Weights of a small GPT-style language model, trained from scratch on English Wikipedia.
Training: a variant of Muon for these matrices, 189M tokens.
Each number is 500 + 40 x the weight over the matrix's rms, rounded and kept within 0 to 999. Layers, rows and columns count from 0. Numbers have three digits each.

# layer 9 MLP up, 512x128, rms 0.31, rows 270-341, columns 0-63
484542465498541532485474497425499522484534537503478518547583566620450503478551484486523457454574556463442478402473486525549504479524470517486504473486523573464514432508554473470436509439468482
562450490495466478526443561451438480558442481482566431467475472519499464543515503507574500487475434517445451522470545557496524531459530453518470501498525531488483494560492469455507495503527534
479497439504491568511488463452445465459500459518543452534520463447497532501540570494528583513480483483468479547490546507469495473531497565525508515489501462435530529557503517472468566509521498
534508440452502482467454476431495513538545482478557454506469579418520435482523489437474458501590468479474511538447488494520498464481538551530542517571453406544504460457528560501558483493479522
442449408514503485539373483446484411500408425511560525528436477559528490452616491489497519494476414510514557440461504535498505449443509496480506561499496472495484566477527576496528434490527568
446520533520539507522495461483586509518504535463510458469448518512419464534512468538545472498473476438526550531504397500470535491465578591577430548490476498466518460508518510489473477479500548
471481459452552467478432483469590513514418524539533469493622489518498421473489474559491466458498533459447519456478477486594578547458508429565434496457429434437439515549453527545503488494551523
501503510518507506424469498490511496508508446494465460491488522510486491492458486588533545511483536514483468441497527463529497511496449500529548556521436504475501451491475507498477501486486477
429483535496482518492496489543413562482519404508492484544509538531479512526553562528564530575510471511475530556446449531501439467512464453476572550505409552585502500555556483473513475520485463
430514482535524490522499442508487494515520506425497544457481548421543474579455470482479445486469486499517465503445496502563537496515521470478472631463514458507488459539493491612479479508499509
459512529498471482483476493422473536552517497485525461555445546506474461541537548535534452483521467523418521568491496500486481534439496510522519507528529510481490501510533547500526512442487536
470458558519513515472547515507487461475553379496538520453545493544565467496494523512428433508536508555443528527539411520561478472520500484555621553440471498516540511491479502500488421451484420
470509534480508503496502548525501470502519489479537455468477483521498460445472481546478572552559511516499518500497472496561491460514466522444469528480503484506506496494484468502497555487510486
522539461479450532468491540436445469523502539484480475476476468466517500495393555489466445499465495512480514386536559545429454545418502522513446496542535441389556436519524506482534417535479528
518520470432504455522534514500456494495486575502518535561487470493489512548550417544445473558457553499493488482555496492478523471453483537510462537507511533439501431410484499516508466492558480
523519451521454475494476503547490490487565523536434507437457482445497563416457545518473634504449490518449506444512485505464399498525473510496443556496547585448467525457498488474447538488524575
428528465456447579490450454535477503504515538507509482504449501490514529575434536514499484453462582454437500597477500518518542475454536465459455489541439496476568525466500438426454476555432461
518531485524570471456491428475515475519462490501531528504487519502444500458461545435599504544497472518435457585515540532474546541500533450519516487466566501477481483536503499478509533538406518
569533529532548421515503467504457449556517444578505482466559462474539485471464533531522423449479446488478491508511458532572579463549526488561511495440518521513546476512523533454510527534583463
535507467465528527481542491441570444470471505446506483487440460494538479522497447427504464445544483496503452498496517547492512477481511488469563500430469463561505520483495537510550500524494502
535556501416369478526546471494489515429454501452444522490512526495524481574485520455482446527503462564479566449536494477486489534481437496542560487417447558526468501525460474580457461516546444
454498462533560489522461498516479468524475590525492492564474509447462486549511463524487529475511503476481516504550509532555474534574542486530456522508538466487472480592447510524502563501536497
503520492554428477473481529534481496485565404518505532495524485476488475578548500549549490503356471518474447471515532516521496567492472488539564560511458572509484541476500542494527499468405521
533525491432481475532472509544564478492496480575411552449440473500454568480490458526548520507574593469419478528477525522457443561498493460563500487482459498474644504541549559465487455483532460
500526463533541479512535526542516517493512473487538440474528507497475523515518625523590506595477458510513573564621450513446460532519430525490504492463613550471519508444543550526502520473477542
498477481542493455386465487470467551455523553522497586410447461478512463467465538489505447482460524406483484539475453526559511499481480497516521517458467573496429545542523535531578478498423535
610461506484438511574530509497514486422493482517470565536464561511514520588498484501493462501456492503519463477538494525445526539450489414509496497539499479536425514504570490541411517498469440
458485573477506494426440491450532487546539485552521498516572513475495597589421505559475487463552434442539471528569466571566510492480465437469533555456474457540449509506508582479508560507482557
455487511531466477499490505551428457566562513519426471547461456526477470488446497503510479470502472470522478525542493506544552512476562521492500498477451469521429542480471489474555479493447594
472456529533479565534498492487559513477529468572455514494468534439422476465457519500493466477487381501494441531506566514518524519505591552484492507489466503552461499508504556507473426522473433
544460515475436503547445417600522512475613509509508524500561473532486509541469512456522461496550523506520518476525571512482511492493552459464512510512530513504480470496536489521572491525511495
505481491519484470469528558443569439538472432529500501574489506451462535493481519529461529532568523584549538524452544479493471428427547478516543456458536475474538484488491528571440510472533504
525531465436529494514516502455491527480507451569490447395450508525488445457492535510521503458506530485510505427526501518492417506498401480506485505507476540563466565478532532466469400533504457
524507494439479412456541472510460397553514491549526534497499438514475519452507429612534447442503524576451451519443500532413478490571487556467577500468472496545510473472437465481555440484561522
436489380484525571537461388480425476529499539486507463549465563487517446424521537499564548512490409515507433534477409495508507467533442491546504500477465455550499452531538605502437489508432524
527570499485540514528471523509488473530482471505441494542484547526491489531475533561482568468501518492512464443574458483490469563499461491476498531477441508492467512443521551557459461469515483
520490482507417495510436560536498551557486442465621507571450551509538507529495446556480525537531624523506452583607437456566462483480495479500512500514470516482438546492528492542493505554563523
525441492500480488473537499537578505510465492570451476510510516511531525556549469441509518444504495514465564470451473518553522467431534478491520444491467484471444532582498466513457489441447490
521491476539532513510427466404471490483398528543528506539548472500507464508470509533452588393507459503497511498471549490519468504561500439461492486552532530489571468474492498433540478441444549
514441452501577528448437509509512516486450507561466481525522535553533512462552554585459488453498461544549488463477471528440461536479488467563609527462477441442422451477510411412533456554511414
519525440479567491475476531474485475438548449453516510527434564495475537498454475494517513518499483545480487464459504511461512473582464506526473501534471526532482484433484473528468522508473498
461492563462478550428570501520522525509538482468510532524470548439454571490499534511552610576568511524567532468480445497422550480538428507507457554474472449484531492491539494464345499454521447
508535466484510531442493454502473500494601515560463448545561528526459578491503442486563446478514502538597550507439438511546450560439499499495413525445472516436436431448504454559549560487543535
539540420496565531529508578488536480480477469522512472512555538464509570473465465615561537532491484477434395472506479477443419415438491511546446454574523515523499550433536559527458506551459454
539432522533545504477462561388466594476519498492524471598543437465427490471471507472506426467460465553530468494524527499497513539534432421535520569525518529504511497454519521478541523585474510
443510529469493540485459497500487427475429498430549509521598613537452474560487494545515515553528463458529468600550558541588535561540549504571472521533543445530505486543482581508521612513534423
466483604478430448473477469445546481566509495492497541464542472508535484472479515436500547516480468538454486421490535473497481394475433460490513574548513477473465493517478539508507460492528495
472469463505501517516469539492523522554531479470572569450469446512480545548521496491633478525524509491447498490527515496473434520470492482445513557453492530517447435382532527508517464551527535
455411548490521442464500486509422469481538502445536593549486556523462455460487487460486489535488470491537537473508510479493511584449514552554412463454551504445505540500500572488550523393433588
527492470519476477519525508477447539417531530477454456513509480488510529550412522579588516517433537521505497474538502499500559521462460471526467549465528556473506456401450469494560460531541533
489445496504469521522468436517580498498599528483440466484462556457542532488510467474561553485457454479495517508421508448490456527558445552572496553520445523477487498500457540580508471520490502
532468483531496467515439474613585542502520584469528446540476494462541569458487551533498586488495489524480393438510496543515488451507513537522490382454550502515473515488517501461598572449392522
535461512474530520522420463568476492478426491469417541413509504557462531489501445522468541554523464515521525518521458466490508601496465518557580508547517530449522476525421529504552533437569553
469491466495553445448483458533573512484578524435502497482508506472548431524503553469488529510509508535584484493447500527461442533563430551497532419467461537477493534553567513561499488506531403
469490477510523488487502398541585408433514478495422521536476542509443496545471599480502578554497549517504502515451427478497432456481544486513594463507492511528491617460532476523488502507556515
514438461506461475486467571502488486512521527529417522461477540547424568509478501515467518496499501521477464510495523509436434497417477566523509490511440495541510473537499492489487585386502509
466529496531491497426560556478464560542469563390501499514605542541506519495506464550440474458471540482502568519519544529459471485489469503468494456548410488553515564466470496439534484534524494
520557491475450524495520548507417533478496451519536488543502451560546505530543504460529449593510464468497541565523441546485547539399489460465518481555540460465530524536460469563477497591493510
562521480537550520455445514485464466491478483464488525557563536445433533557513501460520499599478517520415400470458541542500515503475503539483434483425529477539569480502407550433573477448493569
510439537523415482526493477497558506557500521556515511518475509448491540409508587487558476546484523474480512455470461566516454526430433453564471474488490536512527479442531417435505487533557491
512501548513509564526487492445548557528492485485496548514478463451462528556541490530559479494431480430541499543449529476533539519476472538499520558527522493460537494447497453531549437501516422
504529493510544466522535557474444511467502467476465426468439469455516558457554549445443467515445484491500465428502550527517500544453493551543446568463420588525515528481441512473523521500480518
471475507500502496456536442479502431520487546465431536496440472450531476471519462467461464504568556504464487514521519473530506460507468458523563460526483500357476457524479484468476489515583526
452564576508434487507451570543482520575590532458509495470491479468551539468528489486449575486516479544476485465517479504509484500476499517532410524510449491522509550451485426488562498442542503
453409486484507520568495412464513518493542448612506487483520544551534477484472580467482551510460473454518513473435477511461509486454485553496540506513517458548458453513485541466576476519490591
464490557582560515469489429491494439477562483442518545511442504472492577441472560577575575530443463502431450561566491550484499466552495416502460506479467540496411510515467460517568543530540521
528498533376445530514440460435481530491512556528495517488435467537508508462460446545570468519471479470493550455483590474451510472520427438519553500522482445506605460425517485597518425530519481
445510529497398580476538508440516484458502528543495508454507521489553417437508483552615486547546457558583472503503475569435508437472429561520510475497491540486524527490475477526514474528415432
498447521503511508560481489520505502520493489530569610420541500534530530453531545543524598524424464501575516548500493424526558491445546452459494470573526482492460469448520529469549471520474550
424605483479473508455498478548526554517479523503553540472489435414522461459494521542511505466479595479515539513508503525467524477495482468447400470513525498479523474502451477521505482414527500
524505525520518520464492513461501474529518467547493462577487525496503515514471480495482560536509443486483492435393552438447471518563494577469505471484461522487513524530443436536536492527415476
497510458499510496444509481482466480569533537449565538505486502520483570445567502503491491434494588506507496517472511455478523513421508436523462545528494556520489460495524558505477474485497558
# layer 9 MLP down (transposed), 512x128, rms 0.0709, rows 270-340, columns 0-63
486438435417483426550491501486525560533508471508522473518592503472474404479546441470505506513458488483486445545452479498558541531494551573493503528506533485498379491529485538433516489475502406
496451489556567532495553513531513523566474508537434558508510571477453476467505484493470453502488597496472533519484504506516543546524475496514459527467485522521546452520541491504475517518478536
416557535497455450442505527506458487513483562493468477500460569510517496488428450435544490525470480505588516488532449493493515470508515552483481457500469536483504526512519465525575501496516448
515443421469529451493499517481517521502456522527520477523531538584501477439546575473530492478522435507633558516509466533542477511523529457545516502456482533479452467533435536529500404484505444
545516516543455476522527455526469484510511559523440539463505464539466532471493463488530454452540517527584531497512484539480482527483492519521462520514504545504532522481482460566493405464530535
507524511518542537612522564515528440447497461463465569480501516465415517499577497414476479528517496430512492566553453562524579515466497598500543574591513489526501478541503519552530468464534593
466557483444492463489490456422458582523450499494499532554529476533442456452535467526433487446500472497557549560442404512469524474499428385610500493540449538505471473467536499450466489475442488
488523493451494502519558514491518501485497540516470505479520534532491506496528504511511501507501550510566575511505475480485511558476537490504475497478558481476473500451490424473458519510470532
433485439478476443537525597501450538475486499553470519553558507547513514516555520495515488471535391540484504564427555432542510485521580475404610539481364438504506517505512531477483460474483481
466555628586562561477512491516492455479489485475540557504536522532486450480475446572478462567563450506592529467539485513591454504516439517506453490475456548549518461524556498557517460497499548
520499502572510416539475473444494503546480497518513474485496516459529535488590464528520457407420526488489478538517499507459499550431506546487524509532521440517466470516547497462547482528526460
532494470516515435499539529457580572447566478501550492450442483532593512514496528551441480577440517490573507478499528527518561483526510528508549521516482511452478468595467464538535587434444479
462527502522452483498502465489485476493470486496473503514509493560525526516500480476500492499476495497478539490527455481478517539465528528493514506477536480492486545501481483438509485513472491
420510512485485452400488497562538495496505521546559464491495499446501472550496501470551506493417530460519490499515528465482451514412511550492469512474534468455483418449469510540453525497475571
487481516528536515513523498501510528510490513501489500480531509508438473495463494505472490473541456535496446472506474535524544459532429473473496515498491491508499497520509489507515518490464510
533517525491517457567404500517530456509544539499546493566482461503443432553467486459431533473446517454489485517507441519436465514553548493486489436486458451533446448533504514501546425529495428
494508556450530602558560532518491492472468508497534524468535528583491496512462533511528512500463445440526468554481544514610515590511532554483557492457529540473569440469591519540421491485599418
488566504458550487496419418455485493516489515536479552454425511432478513508569489626535471518554512559554458523459511462480513576542503472503515520554488528507552525479488497538537507526491495
500568529468587455516455499591481537498544459578513530479498479502513505447536492554532522502444547516548452509520498527498500560567498496508588502508515512484512457454489470514545531544531520
483495494496490475476483529489543556502523491454494503505515591514536487535526505482522538520478524584554498485501501508450518434475476404503520471427436481527569457493563485525513473473535551
501518491480494402541422483569493533455470549529496557497510427515489452467461518504487498477461407544558529537485450471586493444488489459515546496510524524487480503492511573474565448572482494
515510510437501457491546489503486477467479507525573506506504481515506538516440541537504454490481503517548487447516483450470455472487495519495536506530478492519484547493450597537445473507481485
522568512438505489486471488460369406450496542517459472510486473437546451433515536406490477490530463516531412435500536453514461481587429469523478470467562479428473516465563584465473549572486450
492543449481484505597600487514525502543444468525519511418376492529444526453479455592553449532542469471510507590495488459594479555493556507558493487587477510541498480522566523507488465455485470
486501434482502513550425445479540456520474552463444507477517540484506502472492590442552553486507511515565499527509574498483568463442561518507506400437511495507515552544538426492503470455512526
501484481540513516509492563545479589515519521536562499519530460490457456442436525517455554522543562454499525567439476562535500521526511521497523534541520556475524439503484481503438460526476466
508522498519458488449539458523495444506578510551557483549417489486504483614458583526599574567479503506493481489490461505451454513473505490521543564422550514475416475485473529498539513533440500
414449570517575454449513481565493548505522462470538381481521476462473498545507504480519539481533462498509608483411503510448511531479401463491524518502466461428526559526600517563517454594430537
469511546482465514483546400536513514471490508457504486448399521533417486471561488523490492628559472493493488561502484453540477502473521495557500499518548545502517487472496515509453433535480473
555453425423486507421486535538459581460579542439474456506435505565541476473468476462542436449529580474476513462479537510454403541485481554535488492523365549453534536547514482535580554440529534
530481536499492465493463521492434438520521496487454508500503482471445518518508507421479509520474509474457548512550458488486487467486548487451492559580580485474532473541527522470520510508438511
477463621432521536523539527578441530546518492523489497486529532593579526465429404539465487500481487478504595484439512574512500476506524491414514560455539551498473503525487467469473534493515563
438470532468417477547559536532580547438516509554480527465494496492544372489514486493550405498521476394506576436512538516492434552491485525485471417543498529493456523509513483512461505535500517
542523504489519567438453515469572451517578499490503446514575537541493495490464525562525496515408450451494433520505515489436430499457403488501474457525460435507514464502524552500524487567515485
578555448416489468547585531460535524411475469522520524473473536539455463496528451530545505483513468475451580496423423547463534484443505514525538492511480493427525505477518584406499521531551565
508483524519484454497478460499510504502499462534501471520527510478531510475532427437499497519456520459477542520495517470489484493541552529522541516531568490504463472494514466466503485500486496
448526528531509466506455446498484477495518483502488548490491566416497524422521480449523524454457483471533456561464448445532501485475558528447538439529449545531535434526542512494513364500575481
545514464468548555483452517444564529487539495514449539492582469592482474425446462506437563486534500450527477398515508609594465482552528569529510586449491489510498547517551485500515519481529455
519478489509461552601469491432521414489500538530536399499494479529494509573468471452565492535598465487484495489487490480553391514528502565472489528491509460447491570499473539472452535531544470
519480457533568423511453539446547508497448423429527431472512509420505487487468529575475486474486530465440491508489508512456394492446521453600483538534529504431457476526477550541518487480560453
512488531484461477533460451464494510516505491498483463512526471535517518505508538487541467493467492474497518493524492518506467532480566542512529526503516493488480498490476530464538515483470487
439487493449524490466455515557478521503520462477475446536459477479507470499514513449507450548465467581508503525516478530450450608576472529545490524500534487466465480406494520493507528548505528
490518463547474465497521539513504579510467496452543464497551502519438411532467545492493489545505454496408468532522504527531520551432500527497461497464458424564454520548530462480556448452535505
498516469504501538455469503460485524536554524532440440556514487538437442507558493507500553481489540444567465533424567478544493482498530500501538578464533507527442484489460555561476525493521455
439443507534509476570524530439486491527494489537464520440540497497547493580503463582389479524457429542512624516533485541478463474488577424426559528475392558536582486479515532515537572416471520
613476578499524512497521507498524532508498431480544468556570452490427486513524487429551549538601550458471490529485445422498510508441516501516527521507581467499465513523457474449476530457494561
419464450526480430505507522545492527494441534505531427505460475427468469508474550542554462492501502499460504496499498480523478492462564480454552506454501555452525510564494450501543509485541489
416567521553478501490545499473446482535449539514459488492451518484487483528482444475516484491381445479581452485476550527490524457488467497539521532506470522533514523466427477573498463538454547
533479534455510466528523482556585432583497409518481434472549538586523443533541412465508484552466442523498438507495482488504515518489499595514513423579523502532505478438528560432563566465510498
477462513509460452563461525557474493515469489499502521491523492489460506567493598504561462452488494464501548523536474511566475449470529495511477491526520470424477436495520543527442516485527457
485582546545500580531467400505521454486579439538469493448542492452462480393551567502419536528416487482585494551546501476435482564480448488506539509488553484528501452397489495496485519486515537
565490458515518399465532494529486489513488498469555600481490464477470490530509542474446507397401515478504532467525513506504389487502447594523524468486487524560451577464622485478571540523471631
507469518468534563484482438511506525413575491542461487532498488475478432491477574415427535531563479505442514491500401484534534435536539510525459506484489519523526465438491472479546481499380499
416519455590532521482527431545480532490516536495503517582507473533439510483494598444557503600532473492465505467511527518474504597537530504481567431484476494496508568518487506539472483421511566
583493464473570470497590496489486491521481467539501551493446465473486428535539526533517442459500523505497485516481473499522484451456512513509538430488465512546536559454469523511457556488520467
548466516484498616531526528457499487495423453552513547477535522482540514434581551508473493543473480448484462467527501506484523526464509532545524443559488507499475498461485457493505529466565466
501506545512521554543545517481461481485451471471566517464454508497489480551527489565424518543547559476471493470454568584524456452565436481480516522512471470529482496485515495557581531508554512
486459476525521519511497465540483516496493544477534489482484522520460492496463529551457436531538495538478463403483442576557480477486562463516421518425564518416457492512491534493522491501519492
453478492453473534489507461467440575628415545485522488530476492444404501517529452435492528577508499473512482539570510459499468521489462490532451481504530429521526483518449496526463474555469482
458484461520507440492435536501491515460582542520545538518549488466488514543416520462527596531472526467481561516538456516489515575573495495523486461505485480532555523504602512516489435529493421
469508421574543459450459509526560609490523523524486507508520543537484472509599495519574454479445442501520454500473497509535592546475534470550542645474545567447555540489490494431525504494503482
586477434487515474461481498447469489484400543588502486506499511509410505525501490497426511468443448537481569508424422536478486502443443491484448450502464474449477510493512504393554491469455447
527461613553524493486520564495402479567528566508522471468430465472546542494497414476497509542506541506498491538538489468564482522555470524398468497527554555503515518487522513550427479537458573
483486523505512471528513470576499566556524447479553507513587461503538481509472489471529552480457555508485538557553434564521464484499504476485547562504422592527476454497565476575498512505566560
440571492511546499466478508359528503511500517560522571528487475385467463529466559512536487555445451464479478526551559522532466555515478447386457507510506499505525494499526491499542566516536463
431420631510496458450442456481520463420522546389544516567445482532494498460453539572453502500477449456451524476491427400564505483506536572528465508441442523465525513499553543498484443444528526
553570547536478580502489472429515495496488544511504490494494501420513451476503586511497517542463483480490547433426466466411522453522403449425546470494399441513569453442562476463408464523457542
489472526609556481466530519480484523478433515461483477557550560548467523506497578479507572462585484530586507476526542507502435463497544514479567432513395451461586487533542441494556485442455497
441500456448501468553486496438444512569441487503535472549484531509480478472576520492485570458488557482533503520498578497483576485455525525541486420501475561537505493609444478497509459517495445
544462474511472495570450422507508500512495523422458447505467524509573489511524438472447471471521492578511488527483535537527448513476490531496477515523463393487510454589571544508421544521521454
474515532542477535466532485507492469469602507470541488497481432526510480494485520537447607518513542420474555485571470468575446538500538430596508539586512520484471520482423507480512541455422497
# layer 9 MLP gate, 512x128, rms 0.3, rows 271-341, columns 0-63
451528421465533478531424533500466472552472460481501544522502502444559525546484443548568493532513556551399500514513548512573593495465539540547488447572576494506479534527552477544447486471465439
551429529485553504529511509482521522519536527456474473500492390478514565502476504486516464468524455491484444533547511504443552552417518521466462525514433464507544566430482494489476482479522433
518480464530441503512457452489499479481512482423498498524512499548483440452467582419449457476529498500465493498447519539477466536469466519490458535517505486546537485535516542482407517456478468
603513488514497508565512542511394491474496432477506489557464568501506440444475452520574533486595429526614500517484517522477486516481411512521524430581525563471474472512499499450531502582561562
576469514586552560471445486521451511437452471470485445489465480534493505516527514483471540464496428549540472485482474480479506523591542475505476434461452464457534463482473564547502507575443474
515429535476492468533542475530473486515525520436463494567450477534482550511523569500494479484513460537512429538520505539460477527428476499550523479563436501507503513459505485559497575501493510
521501544580509493515474499501471475499465568519457491498461514477491466518406508480495577555476520519532474505487488495506452521543487507519507463468451485568483513522501494492484504445437513
393514439449525518497477528505451538398439452554498562494560465521541500501595569459512547566598499567473514504400516520499518473475515442505529444496503478535582485474585437467493462449499554
498506507470504437525538524485478481533493517508391510467472498492484526514509512562469537465461569521533461496426467555504518417476538492518535486486539487467452429531534506521421548459508492
506523510512484445449501506438450572452447541520452544543500553457463496508495542507470469506471459567522524411507522488513525519486491507498433484515530542473551530545531485476474472508476456
435455528479495472552511470568411482521512479462480601487510526549511463523543423485461532523490442519513479551500501521416478496527489482485483454427471554462422427540498484492499459545531518
508510500510545525503436558517534508509501531491531523465537514532485493480523459509518494489528547485514489502479529526480499469513491498507488474480498489479583457470489490501514489514548498
479519441542558534463508400522519550516545478554526529521448514468507444487530421541503524487476481561577550584450435483497526466571478481499585486482462459505440453429507515477475580440502511
558552461556433559478527529529529469501522477510495506439499515515459477506494468527530483498510508472525501468476504507519482530517526462488503485478503488469480530518481502485495548482467482
465412415488413555399498496467494493495457544486497480478572475508517491546548517525526463464490490587515467512495415568483517509504448530495441525448438530496483500511469462556489440484556527
512509516482504523430498504475488535535502534500518451485416457471513494512461521446519552587523553503484521539544496489520457500434476473619562525459510576499452463559460474495430429484449512
516568443488484536513458466438478529433471468526472537499417491520521567526520475498468538509475428524512487559576540496483440471501546554502511504491524506511490480528456510473495577517467473
514484528478541512484567541515519503461491427528510461508515531489494450485426510425469449487514443508495539540572488518544540486513539526541547475468452539558482495433465553534556511491482500
514490532510504500463497493461557512509445486448480524479524517506483466540456522453545449461472460584534508477500512501512527452447543490465563464427482457532501424461585478491480508511490509
446552477548497464507423511473489424475485482528370481490547448586500526437417533546543561529484462527538432483508530436420504553461448469444561513472428542475504428481535580538581518511499488
480535520465528446461477523432435529481478466509552506438501563515495451480514507585492548451537583503466440516462543573532516558479470508512468434502528457472544536484489479424452512488516493
491573550456571488537413519478475500544509508510466477463618478511548544499479530467482558554438472465498541568545504468519553544416539513383487515478555533440536508446557477611488503514508500
477503506484523421532489534509591546574579585497543514457481469479430437500446494530501532501517603521463459469536492470483492511466496550467504487532469570436444500524477429543599520515514541
487412530479553441522463456471494510472482577504457478525576496466616450537508535479496434453560497594447520496548558578503515446505510522500551543492492489601444518467554526450493536457511465
538527471571429521512457498512451431430571485486473519483525455465560551517459568521473504511522455502471498504542482487450379506479460483497528398468565480497517516494472571550523521499497526
540540537530575455482420451452514500507519512521491452485488491489490534464521523403550455542493494510546466545423527511425416503441525514443556515518508564523554470453455530490583451479552489
440543533543508529430459453567474562482489521470486505556569526536584477521608517524445541505514532511514508463436530415422431484497467502550511425513441507448560539448428471510494466534534462
496476524470450524477581508438483507488470471526508526487534545469425509493532540502488534504507487478555495454490454544452496566553475474499467517488517524572454493459519501508488503514447390
499558557490407469524520517445514509519439524516479529482517521434583496462505511523577529486528402488503503489562551559440479446456575500529507495501512573544564490474486559463448507553523448
507501500456462504456559553476526517573446536449474506500470443473508504511511532562474470474523444518478517552471569540504549515455484435504470536478500557538502537440428485467505498489463499
537570525540458475507388500467436409475504553550498569499472490559511484516478471497471478574534502459536486409502522496504522500528535525497518517542479483550511554497498545534495462491486487
461432500535484488479460546511538508534538448463523438490566549535469590504487463564470533425528498500534483538445590528470421440506509487524481447629541451474502402428454418487470500521511517
503547550506527525459544519494459534446461508601457532473482500459452498481425385463424508458500513540522542498408575542485529456556569529443502472508524497487496521541542523473518565516550456
421454558535483500465472452405541527492561469465580514487479630496507482564476551484506528519422520502461570552526522545481485526552496508597482479537469514569483461497512521504471482471499528
497481471498535447468479483499478514487506437491537551493459527530463507519477508491515501509511488545472517541477436471521507502437455530450452502490455474500528526502515503484496568515491528
531496393523538494545494504483556464489484508590518513528499471497555508566537473457455525516513534441462486511563484536439421505421523464494509469517510430548466482544435512458454463433500528
506477547481457540515494498523549475460590437539490534453489504518440493510459497461516486547480508476514435492467442527488457469438455398597478534416443471470517536563597546551443503537506509
566449549469491459486516472583497433479505529509535549445522475520576548505444486468408459460526455529525472475568539543476525437483485560482462510451452496482511515441476491532500549491479544
561522461469467496492530499560445486455605494518464478513535506453504474502519467551479498552430476579504570491552517549463418500468444542503489523459414428482493481471494465514559555474535596
481489458495506447513522512507494464585498489496533485521526536525483471515518486563494473501551530468501525549540481482491497477488492416461475485528476477493438447484506502521516507501455510
435437454529446465496469465532527514489551600500565504484454467524528405438478549544488512499515473492576515461555540494537508497528525510594558440490480552413522486497558430433504467476513522
546507526480502503524495441508492447466528514548472492495489416472560488531431488613502528504485556468391439478545515519480465513552498520536515493535487471577427518509511483470452499461539490
435526472505497496513385471493540508469502479485522530463565514565454436520480462522512528458551490541527522452513455442480549501502466453469565563615483488508545504580413512481493464508479473
439467553499434478517484530502503532402408452543562513479521533532473462499509468502477423643545469496507521450438534514469507443579548499512516453578533476507536483546485529543575491469453561
538414489563571427526474529509415491485445551462436486489474465444439514483509525476533502494496492518523475430435519505553534543510427478409531429434459537452527486456492440388522506451593452
542551556448426522482504480556507531512599450554541532495475440462519456473516467520553576551532450514515457493457577492460470466498441439477453541430508537490474434491530531509368454431494485
514436529473552464485478529450473501464548493548542518564523507474515523526463500466526479468546518475452445443515575511482431520530552573415521509491498483468410471494587505413487543513597443
488547464463434568498507426492472563504416525464389531526526491479453480585533498548533511541503496548545611539487480565476493497424474434446559529458451483475531425513499554435506452462522536
478530545459539515534482506544451461557474606499554513551485502505486512528501496525525494539499490549493547535491479496502541543512503512472479449518562542448543494474467467507458552493545447
476607485464541481542535490584503426475511457491430467534545548479550529498467485512487505475448521460482557464486568512470453455484431561457474427453508480439451499466511495445418527450538511
493475484446472457501553465541449495544461435532557458497472494452471444563503503525442417537597399615501519491560536556438491492414463524461532501479509450476461476568522425450497474544544564
497517480519469460423501541496554478530428528472564417524503448439490524562460566472544470483481483574453459555446518560425498484495519454534531552515563564431478472510483467482528465511474413
419396527553492425526480426497498501551552498482496527553520502484423483452540532458445539562473495538556476453476481479482430496506469521491510395514471527570619606533488483538514474469471490
536541437514527445491443509459514553541510514456463475508483497548468567462498477524469381532474483459539516506479504488473523530443471554631435483414474491473488472509624536490437470500419584
446491541493499495480534429518503524462508537498511482529513520477519518502380457466487451495486529528523526493451559486452535447490440446456528460457600474481448497422520501507532432506501517
429486515508457529523567557477571506545453556412592433559500452590485423514450462494458440494515469515515542496498503607438450410483520434508476496538448504598518587501536514478586442449531502
442493488471486513515485491528500488502459502473557522466493533521449507515523503451448463521551454515526478444549479552520417532506471592418523533571534506517520532527466473575474462547572473
478506539458472488450519558542611498558565489551535477534534436510583463525503574547543533468463522502525520469563541569546661531444512440464512464466517472426451481466530472469502425495534456
465438482484513490521478555511572513507446444475494523444516498584467508602454483482497464497462496548538496591449542450506589470469495522595448522505441555518530555503481503524466538448485443
529482545568508496529488503485437529378440438507509503519544517495512414512466532514438478539463506522493530527501542492494538479471477423602582514466477568508459546521540469444522521535489500
514546476476484482481529443505523481520519454472586591459455443546479495449476561535483524507478503541514560471577409551553512492463535402559508422550529456511466531497454560487536512465535514
466440523546556515515521507509483401541488551512527517529469498507474525508423494479470423520513505455457431477500477522520531461521459493506438452495460515528511514462532514452468472520458518
466466449521539484495510558449478496433532481555512455509532514444534533583538510579490543513552548461544495464543536557470481402442537510551442584565533477456488510504475549513462443478440506
519453484557508513485475528506507461464466507463457451509461436491548590537435504569482559483502531498507508514462568445427476490487522472488516454445530455535568547478542546504441454495526510
437513420480473455528518481494496562551501403476519498453476449494502480593524521542469481491559602518474487446500484557422404595483453528469517488542426516533456527413520471585508472469482497
403550480489509506479470478519522438523514490550549454569492490430521436472451531529489462545556483504527434429507577502467508519489503437543473534536473487440531497482548517525514438494489549
402528553489438513460426458485505574492451478469418470480596485479498405487569465443451546541531505504578492519442494518510490408526433501463484537499476503556498513415532580445457491584511508
543464524434478517502494493504547466579516502441434465532472410542447494525466525472505413536526438450417482478452538565526466549539461524589465452467511513472469465466504462565534435463525383
513479529483491493514581467476490459530494486471506450507487499479477604440517563462500467464443596522502569465375462471467533480451461535562529481417422503524593520464524506520537505483613505
417540483515455523461461544534542493471436565520511524469454488528502501517560393485545491470506503491530435506489501531467471543460516473485517540549494556553560513489595538436410497498610521
519453545469523514448427467540479435523566496505475543472445500466485564562573422459504572486429491452529500506434623520431521486513499499510504459508494448486531504512414496402524438567481461